Part of a small language model's weights.
Size: 9 layers, width 256, vocabulary 4096.
Architecture: RMSNorm before each block, rotary positions, biases on query, key and value, tied embeddings.
Training: a variant of Adam for these matrices, 532M tokens.
Each number is 128 + 32 x the weight over its row's rms, rounded and kept within 0 to 255. Layers, rows and columns count from 0. Numbers have three digits each. The size before them is the row's rms in percent of the matrix's.

# layer 6 MLP down (transposed), 1280x256, rms 0.0871, rows 812-848, columns 128-255
101:145133123123135183102162151095093066163126142145166150103106093186115131197136114070090109091119084122091190111130096120080075060151103139093136138118148204144092119108147193074133091185160189095167094159136113163103046151123111112179079123125127140082129072133126141146094098072120163142153106114123129107117121070068195139096133153138141111088070157126135148113169087096145111181146
100:134117130122143096155099049119174189124141147162137126138108121142110094181122149108110139099124169153121161150149151162141149139121138096134080114127111165103149110157150100158174227168140158124108166145207081162087059167106148136145209160110102133148120088143135150149115058179166097122097178160110131154159136130172153093142091146123170114103110139170155106143167144136130110120122
100:074116098139172170138117182127154136068091166083107166101065137093192118139165147145126070120193164061115078160123155126106149156197102171115134128137151147137136114145157133092122091141161179121156130113171148152076071153167098116105126152185107173150158064144095175127084134127119146112130132111090125170090161145158105180154138136127082111191156127088202147080145009119107056106115
100:164104076136135107146143173124142082106125152138074130163137124183097107140061103085154048170079128112148150156139150162130148205089131153182074126156045080113106165153121176159141081141139093052148067120183057101165147130105094141111126159133108125083125111113111202155087159075142114145128099120217120118129082146160220097128142188104100133124159148094150161091123120131107120132142
101:160167149135152106103110091157150108165084097149121127129141039129068179001089141165063095171100147122113082132124179131117136149099116079126126142173147191110121192064125157084157063144100121172138122117069116130081124120150106108141133130123143159176085092127177106098135137086068123148091125141112128182113130099109154113104119130143172132085147125133125157150125152140132114137083
099:117085110151082128115136075151107111125112130150104155108106161093129215074160141136158169114135148099150141153113109158115059165146108144152105092120128115121071119145133108141152128119089112085135131152141107078154123115142124125157162115105081118125211111097135133120178132156156173094097114135111100190115188127126148054122154127185101118058102105136110147125156112148101084202137
106:127072160072159157118074108126134102121112119057140134063124068140128126217074138170173111092122148072120132124095107111116102037208045130140151181129122133136089139126140081142165138127114109133098068074141111124150157121084130164180083112116097144126131156106162131136130121106073149131139135160112144093114135145132091112095152129157108122106164115116144159143126074111113138135141
100:161132141151123193161126158135172180150162150106128197150175193085091117255139122075194155152111153119101125146092162148075112160114125123130150123121130117130070130155133162142137157107113163110159158128189109115151119122143111101158151149140101140162118137101168089126141139106144155142121070106076104114145093165093108102113106105064113136092145137128115134117114136101177185123113
094:140109108103138144155138079112137170133109172128089089077108215196114095051123131142163103091136114139130111173117152113113201167114118177099125175171051103187096095129126086133142054108130107096107108186099180181101127129136160071105117105137140148131122127096132121183192109141138176098063094090167103128111109099154070075114141121136160128127125089140112145129142147114146153100144
101:172106126130162147096116092121133149094132093130101111081131119226158153066141092115113140085091121167146121133096143133145133077100149157116110137175125118120095174145195102151064138184106141192118128167005153132145105127057167113115142098028117119164127150119082140182126122098125100118140108104152064106192150128139099151096146149141136182114183136133069136130099175128131199148129
099:104067134167143085136163156158068147110111139137131182095081185124071130082128136080124141134122125141126149089142129149137151004154136158065085119146133119139084150138130131124166120056139183139069095083103108094108094157098129156097115147135122131099094126167116164082120161226172108132139151118107160145144169115111158119120145086128179102116143117109105160126127152177139103164087
091:098110102168153150134171205121206125129099114118122086122127040084110128255135110144110124106131123091101120107182124133139095246105116149123116097148106158136128148133128109157132174085154170120141115111178125123077139086164083125142119091099129124144157138150109153126143158176111162147095158105125138098088064109160113163145126094147142104160187089102130131097114131138152135089159
101:168180162108146165141097096147138127135130134134150110097103144132164117120142119147168167131138094102102095094121138146162103050113135147159109111188155156114082138101076155177108201146160126082163114151179171110103141142148144129146131147090066144120105134134157161150054140168141129152159100140090121136131176083112139141128137165161114169137117126111161125115105108172117110187118
096:130141184155146128169152174176167188135116106139130129164120172161174094232132138158127111153107090167136169126119102143115133192113121110124155138122141071095049132191115115111110083071147174156094122143094159134094060135124107196098159126125116098213112106132097140135102144146124110137170156110110153191162132154124146112137137121102201186168210137105076129101100124102134138117075
091:118155148091111108156077137162145134163094145087091115164119159153160096134171087145144142198110136090093115135099127092110078112102169099117126082172144113097091102118065090141104125130104134100141099126024110159143134206096137170131134131106125150177080139111108159114070089111108156113170158151137136132136174103127076152076139167087107140089097069103116157135151189129146142157081
096:142116099107114113170103060128123169199044111102075126129136103118181123204163150172174147134127204142092114099148090124113052191130105095131183077144113135139148129105152109130119140158103195137107160145048122099083124126153135125141107129100152134144146189077110072160203088102163054138068153088099136104110117116159190133128031096080135112115119144114047136142185091107191136131133
105:130099085086153098193142074128149135169123130130135104091119138116161105119157085075155156094126173176086098081081086094179038071140146181168157142094141169172128165176182130122168140154119120117091108120149164121093124070112151106118067145130098098065129132153121103079140125083114155144137147140157135126127149132086085142123164109089128118116148167119136102124113108134082117107137
102:101118159114108103128112118156173166084114154124093181134135169143217128041097115152094104125106149077138166166081145128147159136126099184118155162163120115103167118139112130112088124166124125096150138164126066089142143095151100108111135046116116112153128067112103122144110163154151146197098142127171140173202136152113065096078171212136160133082132110103119079104183180101119134080100
102:119143060131141156115109148104135123130168140068141073118148152000132119194161119137130147129196114134118121107151137108129135255119085078081126103117113120098111120114145126166133109143118170152112080106125156091158103110117132073140116136107113154141078124118051115111114125104115166113128077100142126119117108140122176143134107148138097109115146105146118137136133119106137098137157
101:129098120162070121104136121135165165114116123169104146130137127180082164090132136153127058169070136064126098085113125121172173105114132152135161100146050182157127082111185100184180159129141151173152127068087137128110111144127121135143110177109160172159097177170152100166145116118100119126046203086133147157146117131099126127137132144147110124139133126133084101123106085047140137189097
099:104087122144140137118146104059101160090148174150203154110134138057162092168165092136157064166144136174027135135154120067155082149170050128115073104197116183135130070170126147126159131151125144176105109168175165169168153122133157128127130119120068171112098195135142119126137155096157185129136094176132099159157123131164079163124104129121144105117154134104180137117103142108123088183069
105:183148134168150120101111208120059158091110086117097147133137120106121125132155170117089169094180120111107149161255121115178020170146115181076091140093108092134129067108145193135137124102163087146116140123174126161134213163118124134176129128179137159170102099070130172107115169086073148138104108151129155082123117078118093169175133126116132091104101097163118170142150128081130113117133
093:102072124127134135089114161182105173070122128163127125161126129197196112210162140161140109160122129100124125177157100145139165083141174093193111098157134105128151097213131152132106119150140080153152062094142102100103138101096140090118170155184095127149119107132132108109128077205080149099121078136164087132103158154137126092154192161196188154071147133141160118094132126096165066133182
101:171111198148102143114094159130109161201094123197142153188126101095115055047164112153115174121212163148142117138121089102108106187130142115083216149136167176095156132105124120167097159152115115077108136157102086107135140135152085123150100157088078116129095136191107116113119145162131088074076118108176137190122120115111131143144096098136130129129086146110121113108144141137155144130130
098:136150102127127135133176088125147084159106113089089130094075143092089149114119119155177094121160101164144096138144199180109141113139135173102128194145144092160104113106121149102083104105164045114080167108135171138132105121137158121111079121107108172047116137119136114129133143125118137132133127144115133136137114150172163135068119216117133102118102072161136146194125092138109114091231
103:128094185111124106068131089117174120105149131113123163115085120144127111029119099153104140095197193133128093107121099104124104078156087124097173089094118137124101150181108130119138115160067132093129090140110136132091141094127134110121177168099101073157166128120164140093128137177147091093134092108125106157109133110131166117163143110104139108126052130079131155122169151172165103091153
104:057137151085135138153214181134124054083177117158133110159145111141113179014110120099109136082146137154126112120160083144109105134111138097063113136119121112117130162125168136141175165083159128108156147149201145098092127125114130093186063111178156119073132116092097151138094120128118194093138126083067184108074144115132071169169175116167171138103162113184124133117115112135116088122133
096:116082085157146161156154123171133163122117183121138137133078137014140130111166118122172159106182106155116222120156125199070105081110085177140140064114119084117132175143111078139121125176096087124135124123089148161132130176163116162087098085094155094061125128154155122120087161087210151123120094106086102088155195147183077129161148084111118077102146169091085131193104135162122149130104
100:149106158107132155184101140130148086159156137136140108104157147162138108122114136115136127131112164146153096131154152130187113076191119161109121145124065142155149112154088130085108133104149124131140114141083182130151116178151083173209157076119182133117157104076165114115129165103106084170133126098088050087086160156132151095115116080142132121086149084144186161174153219131113129127113
101:091160137194098128168193103126167140129063127115154138144152097154104116231115126107133163128156112154149087149160088164117199169143203084098104065148142104140123099146121130145153111169135154075085103142154181080109128111170097165128115145070172113153108150056084121139123103093093159134123050123111079097051182126134094092098099112114165101123121136076117145130098088135194110139145
098:154166083174107079136088085128137088146053121104130108114095162170113128188156123129111137183115159134055082138137094145166110181131147087105175109122121121134165115092112182142135061143134137132138131125116188175192156136147110159174151131139203170124081119097130169139130169117111137120143097105153090114061177124129160137113127146134194128113178144142151122124103117123074077115071
097:134182120202123124108219068089176100155120164095159094100142199208112156090083153102112082066067075154098162113117092146170152139145113144105116111112106184113111177141095171193057109130136161175186097090115126107139197198129090132135162120095113066129105196138155103099120114184103119160142131132097134181159118178147160145075074146162093082160111119138115118107123126087123118165099
100:193096131135033134130149096094104131081089107122106136142143152255118173026079145083099116157089131119179162115127160129128168133161167119112131115126127117139127079159095183127139143105100153140145112170077125105103123082114175127157138080124156133131160069184121114198045107096221162140098128083121148131111149130105137148126150133130135111063120119109150080122126103133188140084128
103:141122158141137148146121086078178119137139097137101144069118110070153100024115125142075155116125148135137119140089117183119147160135122127116130106143135141122182161137150079164159091094147184108170142173056177066177099145156055091098119144054128123139189092091203114137199072146137149145085153127155116149127156106102158054142146115181136143160089132075129095085179173085162109104159
109:145132140156155123109076135150150119116130129147160157094148064135169145000150194175101148188084161067107127119115100139128143061116163133130126159118113172150154155092117092127109110152123136118150136108087160149114122074162138127118124106103133127121070125142116062150201104121118142137133187134100103135150108124084159165118127099117174095107121093130073104181142122155096113115156
105:115189131124108143122157200079152083129135155109189165137095113160134116250142116143140129121135099185068091091159145148132090104124149096143107155138133142155116113161089176147149156123083131151088135106160160120137173102160187125180129158138134172140146174107113134104133093165200125152057084080079137096121165102150125120107132098183156200112079132187059089109107116144149160128116
093:107115098159129139100095112167134133088175179053116111137140078056111107022104136080133088147131204057123149161159123131127122125089132147149092202156129116159125076123118097129155148130144156135142109139144115119093158158130128147133141124123142113143139090144136122210129185116115130116150101115051110145164073134113105114104119050100156113099109160183161134168098067181140103109061
# layer 6 MLP gate, 1280x256, rms 0.0973, rows 813-848, columns 128-255
098:118146108202139142121162103096180135105158125140172077132149132170181150168157169145112135167137088115142216130132168121143140207055136132120105152094110205172148170176116123091126124088126124145074063061148144115091171110135063089110132098079108106090169124104150063087145095138137132168074079169128124122046063113101121120123099138163100108135164114089130131164163118227108184121122
099:105160182120154148123138141125091136089104113119104193088130165109193141085152084122149124090104123098141110144134140154115164130102130076082114124157120072115145100089057087072156170126112139106088150097121092127121078129182147108108121120109130157178112135138158106053093084114151132132091159143103156155059150130030111101133059155138100049153141094101103122156140101156093063118187
097:124140163089196143138137101066064149160112096136143089054187096128185136107164058188173119135124102115182091164084145122156099077161098105096135143156115164065153129208137146132111134070100125155156162081114189096159074163113160140123115142096123087107088201115104114123127086148108154140074136143143080137124128105082170113196088127070088133127149098123161082102114100196171152131154
099:095146133170107155125105136149122153141127173110119129173088170147111136153144134100140124119135163162082153143143101136127045185193123134097102135148130138166111123194139048174121145142130118130155192108133144102174125097161154107165109151151063153091125099143097151156126114107133056120162146140116113162101109193059103184104079139188085122141141142128085085190091127149155172124156
100:102113093135201161141159156084134144158084145118172110127104154131147138177122138147078114123190195140170127195171129131149143134156126156125108188135147126164142062155136163091096176149108152119101107099139142175100142128132134137139113208101101143127128110183169154104157137067150055158105046091131119129113147193087197167076109128129139087168101149151144162123060152065094131107203
106:092089102099153120113178157103140085137074052162101082136042170168131118161133105111138066121064195092179107111128155143113153172104133119127092157168170110107162126140140127134190180145091127145119117116113138123183113080106111107158106118085135116111148120144127108065097114150171147100177103113112153142068094126111132103119135148166161137124158135117159125164143084124149140061095
101:164153090144138143136149135160118104215104105171125142199116116185126130142131111122189163146136127103168147050146164127155078116109150172106190166102101138117144213129151123100156172140136108133113104117143124141125060145148078095171134099057146165141098090192117130127110140091125076173115112115159158158149137110181102116139039181112134129120119085179072124138140043134144127104066
100:160134113120142069116148115156122173111150138112180085140127162148106132119062138162081109120118144148126175101095103144071191161155130125092187091112082123157146086167113117138104133093175181170163112163144132107078116117138079206124139108110101132093138136166058101156112159114192137102148176121109134118200082126115077090126114066125074134166176201115083187124162170194133125179089
102:133088117189128088045113110154156155128137108106137087184074120161226154166114107102116074148135129116120151149159079099130147117135153068117127110183083150118181122105063103104076075064134129172141096130129097157134180131051153140104110129166086110074080136146117145106084079101167088147113108127110098233103158146100121138121118143100127129190098124155128162101161133115131140164152
095:165121160179129166101085136140120107067130081146145169157126091117140142191147099105118156140156117131134203109105121091159086164146121166069111138149096118135096131127108106165142145130131150069098066110177135141120181111106127074195108163108137092158110139105171142196140097119192119105172132183150146122126139150063156147158113153122110111099145133092121151177178128154172114074109
094:100065112139134194198146150114147097062072124085118095108104096090174150159132200103100121128131083122134064186147139164135132156148135103138085147137099173073116067123150073155181167115157174119101144140087136091130127166176130100154181151126155140118068133122132085122081143106118164092125126091060145115103155123135108112115142091137095103197127138112109123136110095133143167103159
102:099121127085105153125125153157079101135084110126131092107132114140132153184142107179138157138158096089186134167139152123168131097118108137046099112116103173082114103078119113131155143096105164131130167139151137133118187184082170071146143114117143150145102096140157128070090106123177113090164100066149164064103140126171155160136127117167101132139107140150081139067118126160157060094106
099:139107159132158144079129146116213160122100092093074118134166132113108104116144173090115128081129159116168107113151097129110183152123156080095088099190122068186144115142115165111147193126153202089091108089152105155127036084109095133117141143139186134105135108159139167078145063111147161141176124142150109149142108144176186119194101140135099141106189146103089157107196078168098145107203
092:172149108096168101133137134122177135116094105184157098147138084107146126088104135129130147089105159173127126095113083209155092157097099068090095130146099143148179100123103133115139090112176172121098095079111121121129134087120094161116161101112127112138125110031116169125154119113104072097129109125106113133101087104114158116186093112155113132114120131127083080136129120159118128168148
095:156159111142140103142141128147151139169116168113181082126145103096192167110198111173161117141100117171127140115119130144123113103086132102071102082149132144121161150113138117155115149145126163125121174157085149115130071110100126109163163132161093132176191088066138199136159085108143102156184145134152138059124106179152155096110102098107132178081176169126207130163157161130155116071143
103:096180151186182115185164138087119116115097105140190050165124167132168104175045141072118148157120154144096158099168092114114157188154119126139089156150125161149174159069151083166141130184129191078148094141151121144180135116151083130127100096099140168130107128148112128138133151139126148116142117151137108137149144138114154137129152125100164130130159127103151149173140038114193139117131
102:102103159101202137085173198142101112164116141135185121140122189163130128128141138074145168142097148144183111112124104118133105113145138122130159111146171177086092092160125072140128133168172157166203123182157158122086109133102182125142149113144180118114164153144115150131111115156136074153166124184049146043107193152110158135150127159072117107160050079121163142122114062100154099129161
100:146141153169112162121120098107083137157150106155172110152089108157191144184114057123162090112142177111102137096125073125167106095124209109145118123163103086127163127110150129089118100119154114177134123137102149164113121108172190174116114048156147093072120162131143148135126114152141125125164164156118076061117077071077076158130117132108143073119168140126098108099104124163173137096128
095:086075146140157090108075137104114132081191152112119097144110132170117102163092122173089137128172127143110211070105155211121121089077176144119123176110146183091091130136115120130119123155128128128134118119138106090132195126116116182139109119159118149150101151153141193096179080104162122107132165148137146101156150087043051154181131094135142192158155151102117102103158075180115147160137
094:100151126089119125098109103174145109077119056134115127153103206137131166117074098153162117074091162105104087177098150158127084163076075190121154188128135107152187061108162155151116137067172155091115169141151151171108116117163161057118152122125105122148130129146125107070139145130169130123175131150160155179158076120101110149156115125128127107116131108178160144140122082164126119157156
097:145127133065107126116102087079124151130129139131080128114071166092104066065091160161181126139141126088163111126128135160130170133138130094108108086167172141170157155089124142101134082186072120169147142084131115098176121097137099078152111165171126128124152184093088097194185079212075090122091103134148169063086140170125098164144126102148125121066158135114228112188102116155110142139185
093:172158123170135124125139148152138154162139087146168179111093134169121119154133084165173105143117143122092145113118097148125133189142139080180118117179146153160129097103081105089160152079143114069144137118126161141082110092084192164122176091110122168134108161119133124081087150100129174155163122166095108162137070095101092134075185104127132161165162164105180156106185097130157102127084
107:137119128121172091082092155105086182139128061154179109187202172096142166092149085132189120098130105104117138154126135166128131153115109164106181119154165115111195090139119123134196141101134130162085111135119161122126143162202052053050105094153124146104156128188116117110100154100153166163154133140105120145070154149084131176137121142158089098104188142117107125145149158077117104122168
101:158101113134139068093089099116106113065133093111200138101096177110167163130069135151170115150159164146147114126076096117111096112117115152146111089169127185162084186098089135108161093088120098137152117136123108094090151112116113141106139114124125209156169115096069146144147118150155155116149087084202182116059143116151112125047088143178084108130105124188151119160106125087140155161158
104:130161108157139167133135135088084247132219026111112130124126147114133128151104129125130122137100140153111170068084136125082125179161092136101115128145095178193153127153118088172133119115113127121135156128121151138088108071079137194121085178162123199107114114139070112115083123135128212123141163175137119081071134094073171122131079133123154098080147135078092113094116102145133119152093
107:164065180110120167143107180124120130136120050102165083078116189113202141176163117126167063135148132132116169126154159128112160113080133115158091101138191114168154095186152104139141118136090117054133137151160165078147114193136163135106144071112076199137105117080135132068099154105103145128121144137129132169123132101111127078098033174101197173129126143151116132168136128139077131100051
097:130168135130157089142146170095213074137176045108134101088136108178077073144098203122118114159122119163145108112132162076133145122084169116134168132134111117147095099106156131141103130127120130157114112138143117156133158185166096117172180136072070152198091116129096139163118175124067117099133159137107160139092059108072112127156131191130175155119135117103127113072161125128142077152096
101:137086108129127107072090142129155165103128097143125102135071145133158106216166076139210091160155116187173132131091179089160107154101083149093096139126150102128132126136136105148160103104050141128125080110136109125121137128116220145157189169153079131164140120068143103120137152159144131135137147124152140148138153070154149128094118118181136099165140104104149194101178143157115124170119
103:087122152113146106108102113129124142182131108106154125138130119144128141162059145106151177135083092172128127122166199088128141162133185153126148099148190117102181072172165123157168191099163125149079091173199147098102174161135127110149116156147118170126136120129106110121140135135172125163197119090089126150187122154114079157114145080088145112151159129174130147121194105169194142128178
097:142156111075176165114103084077164159152077171137201168159124122126126085138111096189102126121130112125089178101086120131109091149124119133164086177109121092159154151132150113137117130047048132200150075182101148073113111125157121132143137167063104054095145106160190191096154151116115171102110091117124154154158095138128133134199121118120071146166161145117156137069137168187135162110232
102:114157116069113091151149086087151114149140160106179094133135147111114088153150111118125090140132167093179129147099149134140167178109127095090122101138071107163210116099164145156123110105185150151142081216116086111109092146096120124129146154201115126134150127113118116103130155149084131102163122136168120103066124082121145166146085114194121088156101052188096185074175099120107113110100
098:083106101161125140143144145126163141148120081142143095153141112106167140136098112158134098142154098132095189167061111168106119099118117077108151092105127151074145110138155150080163150154068078107037195135128120164161153117104096199093114086093144148154115151088145160138147061088144119100121144137133164157071129108113121119032152138195147128095100130085126158120126145155126144168102
110:122107145108171145090085109065121137160221069106131162170133162160113096127103128122125125144112116076115088120113128102094125177205141111119139202149131089128118133141109171135138114097108141136104112146166151106061119130074134162100120178100142101072072125158151143166154175122143103176173124058123162142142078080143117119139128119167104135090194111128133138119154054145176175173149
106:168167088128168101134144167131081133102090146102153124155125086119162150110129117156168117177099121106131174122114142087158122189104199088128151134122113116123117169159118094180108137151176159117179142118181162138139145160082094110130116114105112124192098116113113102139135165087116091192139060049169134143153142147071112128082097127148146126160116129144081134112118099093105122153200
102:075104156118145137078122197135177160098122085104106133143115149149150138151109143101110183095136085159133114116061181131110148116086155143176047109114130195098158164159114129140204137152154085099085122123132178145120163166131126073126136108134102176086094098166134148080099113112175111063148093129103154100029204154136132126165126115112112123164140102138084179144110155132120170107091
094:136092077155172136157132164110120221135143158134128122113159150094114139112055128117107082154114115123121075115138130130103132124071169102092135064170072137135164137148148130165115154099147103097136137189150095112131151082156136130176093106131095192149172166103081177126114099143146133132159160186081146159129153159157061117079116152137107133133155166084130111135078075160065108120140
# layer 6 MLP up, 1280x256, rms 0.0988, rows 813-848, columns 128-255
101:109173188136190185134119180133058135097093153162146175105168124124133149115135117131139132124105166114079138142160125132151108134150111148207151091124094139116093104093142143192120136153120151130166197134166121176154114118179176158094134162150117172141130165092048161104104121096180119138110115157124106171130182136133122161186088149122161128153158163150088125140153094165132150163196
102:146155128140141120140126112174120144149177098101162129182107110143151167144128087107172090086078188087125156161161138045106133129116147179100129137137188148144138121133191089103129152106141156131135140075121144075122114131114199043095180171163151156127100139109134148061078160106118125116138140137143153159175118131168172146124069099124134127161161114095136082077106120150164150130127
098:074129129105142115138072148135143109152132116157136152132124140100116143081107116156113147118053072106176144145155111085157132150074096134122201104120182116149120170105173117094163149078178112149115109135136121129099169059153059144144141124097132095112168150106223137158127162153130182116144138127090182163145125140078078114171078076164159162080075081169125156138173136150116134102122
102:107174154119134073092154155103160144141104122170144120178106166108126158131133152097104157143147110130159093150182117143150053145092123127119137115124090116113157076127201113135155142195186212120137155120130106137090129116166133167164085208147091092122090134140191068180071163156070098145142122182087156165136113115153157129204180122150156121136130169155169149139133192110137130068078
100:156122142098108075108144191137099131182155169170096107105154062140110153138159088147127125110163152179151163122150170079154093113072211042091086103062196155070145162099192177146143145101074084118142120128187106158136111073176106168089116146135078156148116117083157138143133128131160194109102126092102054164116151159112139123136130131111133115177050078112150118146153095114135128123084
105:103127142155105134160172108154189145117169081101130111138105160151084104119166181161119139192223170116139127094135105134097171178151171092140169106146073088114200121090147158163107164133170156212132095098154107105106096124123069160166118106076108154131170149084167113135188125107178127121114143115097162144170135060135204104106116072147160135116153088103137177144104118127111062082145
101:150158138134109111153146193144137127145128175072132158155095163105084119108131099099129135108072137094113134168067149146169170104133159100074156115137141110117134192149193088181134141207215094066133126108100070090166163144110111205142205105096129118172122155163091152169168142099165161116124105129122097126104147145132132123135138083088081174133142120093121192057129106114111126199157
089:101143125130141135186140180186136150199148125152175117130119081134128161129105157102124205127108103119181180162145132120192093080146127065139170110203098189105109106115097068170104174131133094107149146104150128106169102086167084132085085110169110115106134116148092141125095139134114098087102130134137129137158116110117102114140096111148120099140160134166129115118148214140144103090126
101:171159097164125103128126126150198102190125153175092133166122100102152182156101164139148149145162147115065146117157125136077084103109076097141134109162130111104130066106134176070155077114116183121114134153146128132127097154072116149134111119074181092131130149130079123136138097121092147162094071163129131163147081078162127098061138172067130129174136104102124130129124136182087088158135
097:046118147140110112095179072103106080135113139159154178161142110153111100144112089126111116140179084139062030163190189163126136142149134158159138155100118124077184144134136079152167113139137085099070161119143127144130165140104175113142118105061154142233122163184123131145095121158077125175129094086161144109162148115138169104079085095145147126077102204160133129141125136131130143133119
090:112171085076146061154089166107085119138106112123121206109137137183151160086133128165079070126118101101167131082134141096125084105141129122135145064111182056157126099170142132119063051108090108184109157113135131111080138177127134102120137145162139120152131156126169162080181133096171109116060103163115100133140059194118117186125162121096152102128079172096167106157082185077090139182091
101:153102174096115106113104110135110052164092134097135147092159143159124110119043077167100119143131098138070173146119117028101094168173141119097159094148133126156132141130171123149160139131111123161107117110118105167112132104181108132155147124101117159187210099154141098139129151156100172104133089126129155141093139165104159192069106177180128129064132084166149089161101099183100121142106
096:171085135145117085117105152101087173158164094146169163069129101151063126139083098113116138098132116186097074155066136092185108132080062132128118126100108185091112122137152213155153154156162103088131161097122140104102164115126107195166111193129125166128134126150111103168166111129102103087121168063158163093153137115131153115107119151142132128160123144142126168177125139132150138132077
090:143174101130172101158098128058094132168090093172090092184130151132143155147105116061077134056136146130184130106104097100123209053168129150162190150102070163151150137136114137075151133149139118136091131180086137131123138095214115117101071108164127101107096099123120121130126118155132074138087098104101113143117075109143108097112138125162147150124148151077098079154105148100153091157117
094:124117132125094191136103153073114120081109165089129187091122126159130178159161145173121099105044074128115165104107125120102159130199159154143156139159105195160123105145130135137111123098080152134118169125078172120150106148166164113209096128173077127191157124166147188102146162109179111141072113155122090108144095143107114128100132144136080140127122124078092174090143154062160173163114
105:121058142107109190145144099139073113138141115167133095139179073120085066122153149132132161160151150154111125145168150170168134192158086133185128124099181158157146105120147118122082136087057060121113143116080115127106194134113155170087130048165163121161134098095182126054098077143104119109144134112121087161141142094191181150134149100128098125147142167119165175080096147122151140144110
104:127108131151170122140126107152155084189115129058116136097070114101141219145133096115108098123057161157074098131173112150175084137106129144122144115146174116124144130141134142123138178109124128101081170139095144107064119158150131133135153127116116159101151116070116144162112163135176142166138104174055118118094190085118101151144077086141138132128147124145107156136153162159149163149098
110:094121112088122162179073150149125136097078130070107125113161136074113155139144183102160156131086157160162137150144132130152148173171122149148079123099140133078117122109153154120124136173121192124049112137129137092164111157157160091101091129076131121112076131169055107156099152126100124109083098129070091084158051176119161147164104074159144134178123162116143156165133130125146146152154
100:191106113088129184116103148180120114104087144143131135196164142129151104164129159159098115122077091101188183155155156148126157089123115125106158140141148182171116104155147133109128157153102095134109083155127096148111135176128224151093168083094103090135149135169107073152192135136115166141103108190165187116174126136165154162139114096074108112116101195093129097146149138117110111126175
097:116133097119152079102168180128103181137065129092112161135110188091082096162144181116111149092073133140122090083113161116168142137163081148120134133150095096095087067086125136082110105095169143084097162169191078166102072088165174137165128112166166144163132137168118094106106078115156158106159111154146132170102174156154136107133134108143090109105191187079116188092128127121121143100098
105:126111155090132096126106111090057138114157133140162101163183187156178171164159162073142216130091141122126078190144103118143151107099138134162101137147108148072085107125126165071095178078151139162175177077104160161171178083116133104178138186112142092041124217070088094157134114202137071108148096085128122104208138118104128125125115144139087090066097118135130078167111106150164095117103
091:143154156109107161148138219134175095153121160107094117154149057124152168168110062101110111086107140160054110127085145169059157106137129142164089124136079082129137144137090129086205162078175113139151140205172103122113133123210133115019124097078145125136116142160100122162107146135139145110192143130125127102169091160167124220134159141114094159156102082097109123153146130151105121134153
102:174088182128098129113143143135097087145088133082122172144136134118076170105175084059103147138086186129142114087070108062145140181134146125150157118113101076170108124123151137089148130101161073170155125138129091113118106120117106108162175072116126085221176107153155143148169123076164134163104164139143062162143127164078170068119149066152123157097143145178130109152103087115154156153160
098:169134123163104108100151109090151086155189137136163155123148168143096103141135138176062110067155194078120120115123084173139116097080151156140091191102085202151098111111088110141094152138133133137104020144079128184088089107119135140119082156132138084175109092098100129041154139179117156133154153159120164161157165130133158122109119147195146077136097096135169128234137113149144160128064
103:174145142118092153122169170162145118150128148148098108072100082164146177148147116137152143146147101138094205148159181130132086134103156109122111135121125082171132114063182124138141138144137153117097159135134113143070094122133120076096127131141136157079132151153053121139108137118145133139163082128154178054089193097111137151078111106150180061117179120133156119106146166148128111118150
105:056063124128153106128090109111123102117184142109098123123150091177149146100191155127165159115142076174153099137159088137170113128072125185116105173114119156117127193196110200134220132124115098118131104100201189082148171152154174118186171087139096118095149146141121107095090123113128200105165145081155156146193098122162144147144156186154140129119093126130130168132166198087131157127164
095:169213056137074091123124091118069117129147190137110120142155084173131039132135111126148116103154137149099069149151151110107085154128136101155106120025144162137177116184140134132123123138194114145140098166145122117161139145153129130176145156149124172138120028148113148111116139129094139114146167099131159121108145101124119165112053122128139152093101129168113095102108183056056097161170
099:102203126125152173148107178161150132109140169151159125124118122091167135149138046133144112166071143150095147120134113104119104109064168122134144136166166153135086160194135165163082191194122147164113126100089157119165077100094067178174158121093163158128096145078176092097163152095107106130121161120152140113121139049140089090090106122182111067168127164104080118110099150118137097177124
101:191122100146120113083121094115116182133096137139067089123174143164123153144085080117096164153157161158066112152130128150119131168121095114127108156115108088134137108154090110110097152129106131127089096096098097118107057200159093123102133143115173052116064187135125100141096161136153141116158144168152109096110184141178152092161097134146106118136157105120151117107162119121108074132170
099:102167138153128124122143034112123071119179199158106113122132116118162112110124189123187058104166102169128106156136061144149089139152158164143156143143133119110080137098133151121118148193136141082121067123080155085165139090112165143078159118099131097120182142103068100164141167131167128126096127104141088094115131086145163128160165118110147137112130133136174158080165104102169145066113
097:100101100139134102137139134165084145128122119105127088171110115107107122121122158137121110115108106071189138124145178158107200070096112088142086111132167126177086038118127152095146161155146053108106135116123137153108138111154094128140139116116138185122122111111177166124102155104148046170150015107102105145078112078090156136147097106067176117095130159092152045110136119097169132088184
099:096035116110087128179151170175162079150049090137100098133107163134103139167126134219084168188070108074084102142113116176098158132113127141125123123101145112149120094102145115130134103159136180161125141181108144166136111163128080080170131191160184140172140118097160198152076157128171158111084131129144185106127131154104155104153113158098166121082075108132149121145145140125178157157148
103:074105121107103143160103173109126184068102147103174182143131143097103082158182116167114144194165126141182119110118129138089118083120130151124139047102178169086148099112100108112105161159151133127097094150117117175132214149220118103100127174124125137084077118150172138132125147136130131125146098120157134134115152137139181106140105207202135153121157152169127155041080106100096086111089
105:098175134126092111107162158073106134067112170116089092138142125142123133134115090108168125135122168085144106066128142129151172157117110105150127133142121102129143139131106085059091155087151100093167153162199116151119139127138096168117093108136070170124140070126104088156198210106174070173167069104146146121191132098116121120142109170164100137138128153124154100149161144056145143099170
104:115159143117164107141191137158110093124137145090134150133140163150127180112131130154100090098122179127149148150100114095110197111165149136102140074179189090164185152130173123085101077157125094140130195178130076177137137070093110138190170086142137115084114117101083139111157199124135158154120115191135062103130128118078124139092176151103118108132141169186057116142160185182128099115092
091:184081128132178170116179187140167150048124152100104158196111169127140163217142087136121103160148158110130127128132150144179093148179071071132166146156096150129062141094115150078108046128086118122155079113124133138124131101133127124118055212157103150141094127177159115085119117175177118134065086139120155143153100143184135101122183140116171157136168093132132166132144086111114145116131